Weights of a small GPT-style language model, trained from scratch on English Wikipedia.
Size: 16 layers, width 160, 10 heads of 32, MLP 640 GELU.
Architecture: rotary positions, biases, untied embeddings.
Training: a variant of Adam for these matrices, 292M tokens, 8921 steps.
Each number is 128 + 32 x the weight over its row's rms, rounded and kept within 0 to 255. Layers, rows and columns count from 0. Numbers have three digits each. The size before them is the row's rms in percent of the matrix's.

# layer 12 attention key, 320x160, rms 0.1, rows 258-319, columns 0-79
080:149117093123098151122103134130110070131177135098070162130102175145118099113118161063130188150139119077162126106131134140132016120090114159104126105113118157182155118141127116095126118132165090061139117158129075121112111066177117050131153132
105:122181156139123116137135129137048078110185133066134135125116116101119159102110060134161175147149161108158131129125146154102134105133103172140081155114113163122176071167111078062118177067128146118146138133176072178141088091131154137119163178
078:119146147139079102141116143134123095128157171146117098124140106092103125096124092122151130170124091139145135156139142124168065132124186129185061168132099118074144089139155116144131129137164155153117150078167027205139083107155106101088144140
100:125134108125081117087151113131067184110095122139100169098091170101161169170156102164101137117149139087128116091125121168099104134147118116167178164108177147131127068106109140094118171105151151096120070174126163121129116123106143123089141162
108:208099149152138113067131126126110122109127118132122207119141188111105105148145129157149082166118142123126175140163146087149098100169113051120141131128106102100131112106073105060117094116125177055051113153103189115131156139109159123118130113
099:115141161121094095133137115152117131070107096116141146117129203138137144135107121145127152150175161110098134091084134139078178079154096159094117167121112140149108127079093133115069119169117131043117133162113187117134091131109170172178130090
102:159211147124092101134101131160114121151154145160094100131090117110091169096127124118169094119057116170105174134114129150155119124120085156133150183146102173095198089123174139078117172099170133101100146159149129155105086076136101109099149157
107:148078150199091103126123110108119173173133176094164104143149191135081143135108098075097173119120139044119174101155104098156155126119120127155170142107147152172124052162125161114135083138082134154132064114048174102149128145167120106097102164
103:080140093140086062149074149162141179179113164131153095145089127091154141095155116093118133073103151142073160121171154084195129119123130127081149168152211113130110146119118177143109129160124153101154104037143160126123096119142138144092104167
093:073153171184121120153185129147141099125131117071174148174134130157094102120108104157124132117124137137067118120153144138137102179098175100120156138156103140149095086136136127170098152195133114147131092080074066194171083131179144121187135130
095:093135168139096096168120127154080110156167114126118126160156165139146099144076164120104144115110128129030145159174204143165142126100121097131126120191207097175109097143124108160114147138119132176132128141108172103107141099118168120080180121
109:144102141127147147135133096119105141073139103063120127188110147096126129147130144107142084149084107165128171111176101117079144109088107172103130116144135125172125146128175183158140111185194103125131142148106133136079139146145115114157105106
095:080123103167161136147138151142128101116168084063142114138162105072147124146148050082134118097195105156128153129136173126128067168100183162112136166099066091113107135115140107157126113152168118084096116108133064167189140130146083126171095161
115:142166169164116131121156129096169105157104133152123158076112069108173132127130064154076141146145083178208136187120132095074111129081156150130129135161101175051149135110146126121188159039144105121134107111175077156148131169157121136107144117
098:156116174115135134101147203150162175100080094149148125096138137154121088139124156121095147130137137137163160175102168129131135078160173121117109139130090164141167162107077072092109092071108139086134144114182122078137152118048146129132129094
096:120100076127196111115161141113152156101085154179080141145094141094141191143173141150139122136121084076174163151063111155121116131094090101085207147111135139134139087089152143072183105134175134116126075167094153141077138149105134140126132164
102:150142115063107124126109102101089097107144153048122148059143151096173158163159078135099149153147183111181139105070135120075133052198135153165096110103135192126114117096120143134093096143118107117065148157162152118099168131112131114095140139
095:188101156119165164122176099109120123157140107088144171115116116157114106119129132144139150099098159100171156119156178124135078186112074069116117091142108195120100060104088107188198091074116085146153140140087144183156169110151122050104093119
105:159137087171148130119139119133099124152124139115155081119148131101173135149115113028129103128134107170163155128128207102172091139090142116188102119116155138090136107114146111095153175099194138102118133073122047158140118158151100161092137161
101:065148152126095165109140178108119070154126089093117191149146104181130078148131087161093091119094101157122084172101100153110113095185147073108127100204135094091100181117107152122128164096113156122147169102192125106151130159155147112113157108
102:122104067104119086125092148152115095146118130126098105147048144107174165124174109175152110100076113135137149138112117174096106084163104088116110137143108121053180158111115167094156136107197185104152142091160151125077105106146176122087119183
110:122095163097142093126115162109109122058142067123109098165185128118180142128080133141109134116171170137073084092161073155070171084154105164112087130095085063190119181119120129141097093146151114095135175156167131078119106134087092162206090138
103:117078121119154109138194172145143123069088046142117156169139080160233164150147108169108098078166107114139150160143167172113087107139118089069090122085077134102132158104130094144147093094187123076155097138122131146126130110095106157125071150
108:155214078192128152082182118142151109078153083126092182108144073143125128145104065089108052136129116183144134157109143132161079125124142149147154135126075140100160123138093121109177165056179164081133175172193104167146089125147099102143116123
090:207087113103137095127139092117167129025127122155120117094093154132145140157110153152117131175182166128164120112047114128085148073156107170136059131079087141090182149091137107101106105131103107112092159141155184113128118154105146192166109088
094:161169159160091153111164113156189140085120111141119144104128057131133130121095114077156095150152141199098184131147119097157136185104168199151151185134125162098144116156146139135113164108150118131097119147160082169121067109134061106146095109
104:137118045107103142103139141110159120118137130136140141172117111175102189148177144191080092179135113125058050168073149109104112130105159097132077144140193116081131166176110157085117228191094149119094100115157129095123101153134153195135179166
103:105089074157140122128190107193130093175137083119162123128119154070167175161171081104110121202134092108088158134122145072095149140132122147141117086053119116130125137169132172101144211149067161176121140133113137126101124220099159118142107173
104:104151196137123127122149109140146098095121090100177179127164136144109079136094145138133138153140084137113123176127077100115171077150151137120146112173111098173079204159124112131087127153097134155151145075130097111149093184116160130205126053
095:123179196116107099115125148159115150136108099078189128137147143182077126107113148136099156138145127154081121154118165060127121135153152084118093076129114085146088173147078112143090117132089108141163127056113077133180111156149124118171152096
095:136077165165115106095143107113100111133108154200110122170174153148184149079096120173086131168169190142142144083132071129103130102122148098094115122102106101161124128142128127099083066153138159126127099139150131186092103172128163151142116113
088:106158148119159118132124181157121163089134115095141152105129113098088119113171165212175168154148192145154126150066122150120121134087080116137110126079168095131081144098195071119108123108096054123109118129162160134141134175078141136163128139
101:141078149127166127129136084152166135161074085115072090085146170115161116118138121112132149063178163084139153178128090131070125103110194212158122128116137155143081133083117108104143093072189125133114167113132121121069072148092096134160120093
101:123165162117129147148109183102133145180119096126146139121151145116113116107081138142091168055190173101114083112116152092085089102138111132205097123108112176113151134151191114126094129051140174175118128103167126151176200134103151142154127064
097:205130152122061132133117111136151159072115078116088160133181091128111129140121150161132109147066094107124158197152142106077180110043057108125139092137140119105144139104133130114091123067177174070183130086107173093181136112150124104111124137
094:130141112135128090095111121129096133168099086165137118083154130121108153119056137041123152125130151126139100078126119114158105190175126079166116080090108114145161097087179138122151138113145158129113154158095182145151202130154159127142119115
112:121140142157118122159156136141155093062139075120134143137110106164151104088158128164166072182062086133132149168116118163097156088088140143097110117149106137099158214182092100132089090141123166122185149082119101126136117096129132063135109116
089:129114201115133189147105175155088143122124099128106100149170170138142100114087142130204161167096154076098133174145127154172164104134097122094109130157079077148133151122126093138049080125199147072191115128121141105132099100101142094155049095
101:142094084101150161079118070102110087136150098140120120126174095118132130134116132138139110194209084197112104120122116065132105093152128156138146109128102152121140135173112137153127172154096117216099166086161110132146099169133137135134151117
099:097119137118058095117117161165098129095091184135121120162179105142124166077117153161185109094169197124112134105092123130127141123189124077093147127060113048075106151079127113122136127159165194079140128119115188074123188131086187115146130079
088:142138144117090107134107123115134078168155136088166078127135130133088130103156122134154143146099105077115194111139142102032114162096129125170132147152173163136155073141093122200117132111121140174103128142119113121120170117095141147114184161
101:118146108116127152176100095110155048160161136098155124140093156131134132084170081100160130166105093131137143109136136140141134156111156173120156206183116186118137109139084114122110148133098134209083131153134095156122124129174104077120131171
097:128118098131163159089126155141067160152168160158173083062122167113136067120093130133147165141105175170131128145068114104177104145211191155180093165102135053114122174110149113115150127115089166187106176095160073119122070132130141210127152141
086:138117201132105170160125110097076153195147118144173120120123173095093101149176146180138172096109143125157100090116090140099127150127169195182139189148103130133131113110110109164092109145094053150058155164114124146123177157072123104131126123
099:127114097158153125137139191155101143120154194129133084115094157095198120116145148137120187100112161092139155128069150127137152124142130121144087171081113066123046156060098104098192118149113148129088134104149125134103141111136202136124129114
097:097117139173116098111079115100170064103082135115094141146217101133190144084117138098164109104167116123132112141139033122129188084105063132094172080120104097108098136133137124108101122158152165143151104099119140105157102122188094088144089079
096:133095075104146080110155129150112169098116179194121086134140123148140171152124146179094124131135139141122154123108125109117119144138125073129105111031142057090073107074111138083166119145099144121122122122134162105067199165117160154104135128
105:142122132135188150135151104117106121136157087120078153124123144111216099126125094134133153166141081089127128146099153115122155124084081136064116086154092134156126131121103077119115119131106106158132132146128149140127116137156138104136090126
102:134095067133173141143146175158165198069138120141122120126086163091129121132109167066135132080109136149063136154163160157139099101173131114137138160103198085147154116113173149158084116143135190164109135128071145111070145097052135130120123183
105:110140057133135064103134117106147106184116140111128110134153104115140145115191100123056113125157096092179077106120094115049152145093060127125145072106121171126096092145091163098218152112082117209100081107144131122105123133137074140093177164
105:125078113122152150112083148130139156174126184109090091121141144070112134144124102052225142103132116098146144114117100131122154197142111154137130152119163109091113139097152121131136122137167139181109106161095136081086144108166108094108089123
104:092139102186052050145101122150092081129136150128146137142185188130141165154180032137081150094159144108071165092098139140069107143090143123125073147113145088119097128094096116139140133166152169073147179147115152140105138146097177111133136112
102:139131198156124151149170160166177204180177109152098220089067164146125067064150133094163135085096141115144098157108126189147123122127121107107133140124119142141189137164172121132112096103055107091143154165123179160133122101129141155128151072
095:160100086084137202129140116116135117124164077113126144138063130151141122171102192131130126144154111116095080170127133157198131095171120185145034120160110126139143139206111138152123161136164091145088120095096067116187064106159149166161101111
112:091169082133091088131108111111136099148168133115186057101159149172125123122104083054144132132153127153110124146122127083125093124143144132154131151167151142153138100154145204131110164092094179188137172080148091120183035121154128168142158168
089:101111056095116099135149104128053109106140104131151133127126156122183169188125119173051144134176150166098104107095093120165093091177146126090071175077107043132056137117115126140118175173127077104059146106121074107152116159141155176159141156
098:156136149112135156167090104092186163160146158093146079143114148115069082125088230073120100080100118151091166146164150124134127088121150189202143163204157179133163070161098135181121120124177129120109144149091123116156119072127124151152137081
098:164119084075143135062121123130080141068163147052138129136111070138100105117104131133174125148167144161167100145118100099161101124152145128121097103099114112116121166169101153072227190104127112151059146060141070107123072104184119183126164123
097:162130169161084154100123170153160150132106128131103129090201161171129100076074136090197150106169170087123113150124118134082152108123092115151162083134160097127152144138171124078137109095129208125172133064146177080127099118090149129119097107
105:133058148110116146143100118100091114062111137049121150171107090107119152154089181155116068124134125116086185119182117167161178114141111133132106079098119112146115160158069118124153130171198078088106074091090107114119153081161156109133109088
107:127073205118150129143068096080155121164107083058132141105116130084108103159143131075133076114084086131128149131167077162157161129084122187182164110197141168197154120119135097176139089127165074119138129107121087135175127087199110099126114125
104:156086149132111142116133120104066123120154098059183126138101166100103091104106119121189113142146127144107137134140098118094093101162159154167117091103094109159169161171093155078159175116114162184067178051131107120127091081103132134130173117